Weights of a small transformer language model: MLP 384 GELU.
Each number is 500 + 25 x the weight over its row's rms, rounded and kept within 0 to 999. Layers, rows and columns count from 0. Numbers have three digits each. The size before them is the row's rms in percent of the matrix's.

# layer 6 MLP down (transposed), 384x128, rms 0.147, rows 358-368, columns 0-127
097:524510518465481531496512427474498469487524484514500468514501497479532480509477481482486523493454466490501480500523481494475509525506533473504522479441475512443530517481496454491531500494502519529498536508518492476510481484561471531493494513444527539496473496525502517506508526552499512540516527494529479446531530490468512496523470525509479529487516489483501501526550481478469528495534
094:503538484524515527503493504480519523443521464505484503556535491458487495462499523513532486545507493497545449524516539500483481551498461529526540473480500474483482498510494468497510521469478491480497493481492533453522494455498522497487458456458480506554515518486474483534467508487506497506540490492502514475485487539498509497491458522485540477543479513506507515500495537537456515522503
098:512482533475501505519531456447444507519506507512523515490505483529539492500531491502513520477548517475516509499478500527486545535503471457508529547515493512503527473473464523536501474499469483548489523484515432468479464495488527458530503523506500529530467486504470470538472507503502501481531475476490497503501506522547476511442486508512502482448522554484476493512514513484513492504502
122:523508465480511500507519505490490487487496486513498491505507482491528457537511425479541505542496487465476536483513443511513523540554497482531503536504511456482513491487467517513499537514496457547501464488530513533501463478498524522525493473503504469522493518476480508510512493494538494516488484478499514493512494532484492479501529544492568522460470496496504524494439515530498446473459
096:509487491527529480460519525534501527535544439468490513518470499489531516500532489503516527486527487499496523484536495537529543533474492528463486497511558494502508461483470508500533488510503466486469524529527480497493496498569516467515528474462452447538480516513486478532498479496503490516457432502528496492534521479494481464504491484492493520483480502534505509473525503480480506478472
107:535509486491493509493527533457525535506479510489511499466495526471530506433499483509473501532519515527492536502484559495468503524495489458472513507464526447509507511456472548436436499514487496489462500485517510518472498505455515506512551498519508520483523474498489518490558515509484495507502475527487484504540505445490491511489483500523530530455484510498509543516481479514527518489476
112:503541507478457548529487483509545440489524501457501462515490502522520526494474494507502524501461515438482520517510510516530497498482510505511447495533475487523480498483492506508520493520439467490500469478471466493509473539513485526480471513518504519554539515562488451522512526487461493482540539509480484530543510503482495473508540497486469517502480492513521483473504483490509463509525
097:474478541518499515513496499480443530473498490485499455501516468531487508488541484532477488500541460513479473515557515493514490435495507527496475512489537518511470502532515511515483478524507510491485495492511452490501498463521492542507530473484525447534483522535463531487477464516502518477505489471445483529512497490515526520481498548539488474529527471540472542504496536493488474518474
098:455459522511529464459458511482501492500468513485470468515529510480551534495521483505522468471505492471468533561532510537528475506471462491479463484524495528525457507523493536497535483530485464468532492489486521481460515465528490545519502494489529520493510511516500510463518521509489505494550488529512522497477490471490498466543537485464481540478516471497502478492528481539508524496503
081:490492543511498527512502481512461543483460473520486505506477512476522467470497473515498479499492472484512503555487500529515492472497540443455523506471542493480522522485490437474527485503502519514475498477540512468517507516520434506473477544505504481489486515497491487520517507488517514553523494490519489489572479519509471535479555483540503476465511471506499455505505513499477544503517
119:531503520475480470470527545539503527517511482508516550466471532504513498528479482532526469498486498481501498511489480526503486472482484498529519531521471529503490509508506494464472495483477481445463508490472528512533529483531484560523487510521553494519522461482516474499457482542521482434503487460493508531486531473506485486500502488520470482464509498463525531515510549444520487521489
# layer 6 MLP up, 384x128, rms 0.146, rows 359-369, columns 0-127
097:475466506460487557501491530500509485509464513531519486517515503521519524496468474501524461460487562525520502490480513490480530473469483514496474536460532510500498488491469524521512514471541497532434458497516513499519488464546515527495547501518466447490474480526506555505496484503502486489512502547544535454490512458525473496479512512501478527485517523486525484478496487474493476490474
098:500502495476447502541524496496513561472495526460491459502524499471489509516520473485500509519484488507493466461490500471521473492480490433450546508475502525485463495519525510487548542443533493509525486466495531494467504504499454483511537517485493539496482463507499534510528507488502474547482527521484508488525534440528509513506500534507523476485510469542512472514518516511534496484517
116:503511520456515529501483507523544496441485507477467522516526515557487446504482471482495501510518507476527503504480542530485507541518525467509498502513493472476531492503504518477497509510493497511490472471508531569460513500523476559453511511515480476530513471480531466506516543495478506489508490473479455495509475509512479486528512471532557496476522463529484487480472503498472480447537
097:499488513527467541482487524503497494508478492528519535476503525532503451492456480563504543514465494508478506498521535470492503484454481546486480495484526497463468478492508520526485550513523505484476508527434490475495480514516514459516466512528525453504485475515477508514487498498463530492507493496533481502461473493548544472545520503468479541477520490506477499492489525462529544495473
107:511486453499481509518502496510489490475474535498496504513482485539475493515539477514515517481462517499476540515539498515527477495454466482468503476513477514544540507540451523491470493479493506477530518500506494524481524476552447469585520482510525495524494487493462462493476491504501499535522471511566535479526492546469500462535501507480517494487527523497523491458495480482499515486504
114:465431504493559510502469437552507494481507489497484483492459508510467505498518496542490507520492492504488553528500471492563526532466538506485497496496505506480510480501513502486529525501479489534482510490533487511465465529499497470505463533469495505525494498469529521456527488492498523523556506484513537525501476486500506530484549510483438506501478495500497523496457515476497542532475
099:510521497511518490492464452499512492482474522504478510489487513518496504517507478473557493510512536475479515514484449501533501493468468528449520511534495496467494486533509480460511527495562448506520488479441522515505515557499546483472479547494555502476491513506482492474573502507499515486524505517527527470502487531498502513523506502517488529498469492501538449539511485495483461475496
102:503506501504513504474539487481528481505466556482550494482502469485489495509513549521486507544532518493486489472476480471501575485514517546487454517493536535482502521451517480518487468503496522502486498488519509484490495509496446428500496516498559510493515491540482478463500492537512470509532481521498478503526514520519453453474485487491517500486496539518493482505499517476557518463492
087:530466467518493510505505508463496442528526536511496493462492465510484508488478514490559520465501510539516519495502454503510533495510501535539512490486501499493487478457491519463507508491472519505515552519480469549507502533437536501509507506501505484501498505528496517491445510509509484463547497468529498506462522456537501495495467479505548515501471524493539520533536500511525514449452
103:490496506510490495531506508498500494497491453518497477536453471512489511525508501511526479542563522511485552519493488494490449513471498534465526498528513483484547486508475479492513487524450504501547516504511473526486445523497483511497484486469554507511474486533521511492526532456511485492488526500452495525539480502472503539473452505499477514514507523484476522540447474469507466468547
095:481470512517530519484545521473514513512465495508455525486465507539551485522475501485466469506554473500508506476534497521554504514475518455507484482504484517487508475515509511517492464472481449521535490522529534503515478477493510466499496488473492531521535527474498471531515492523473538520530527461529437526464545486520516528480516520508510462484491491440474496517467500481491489499484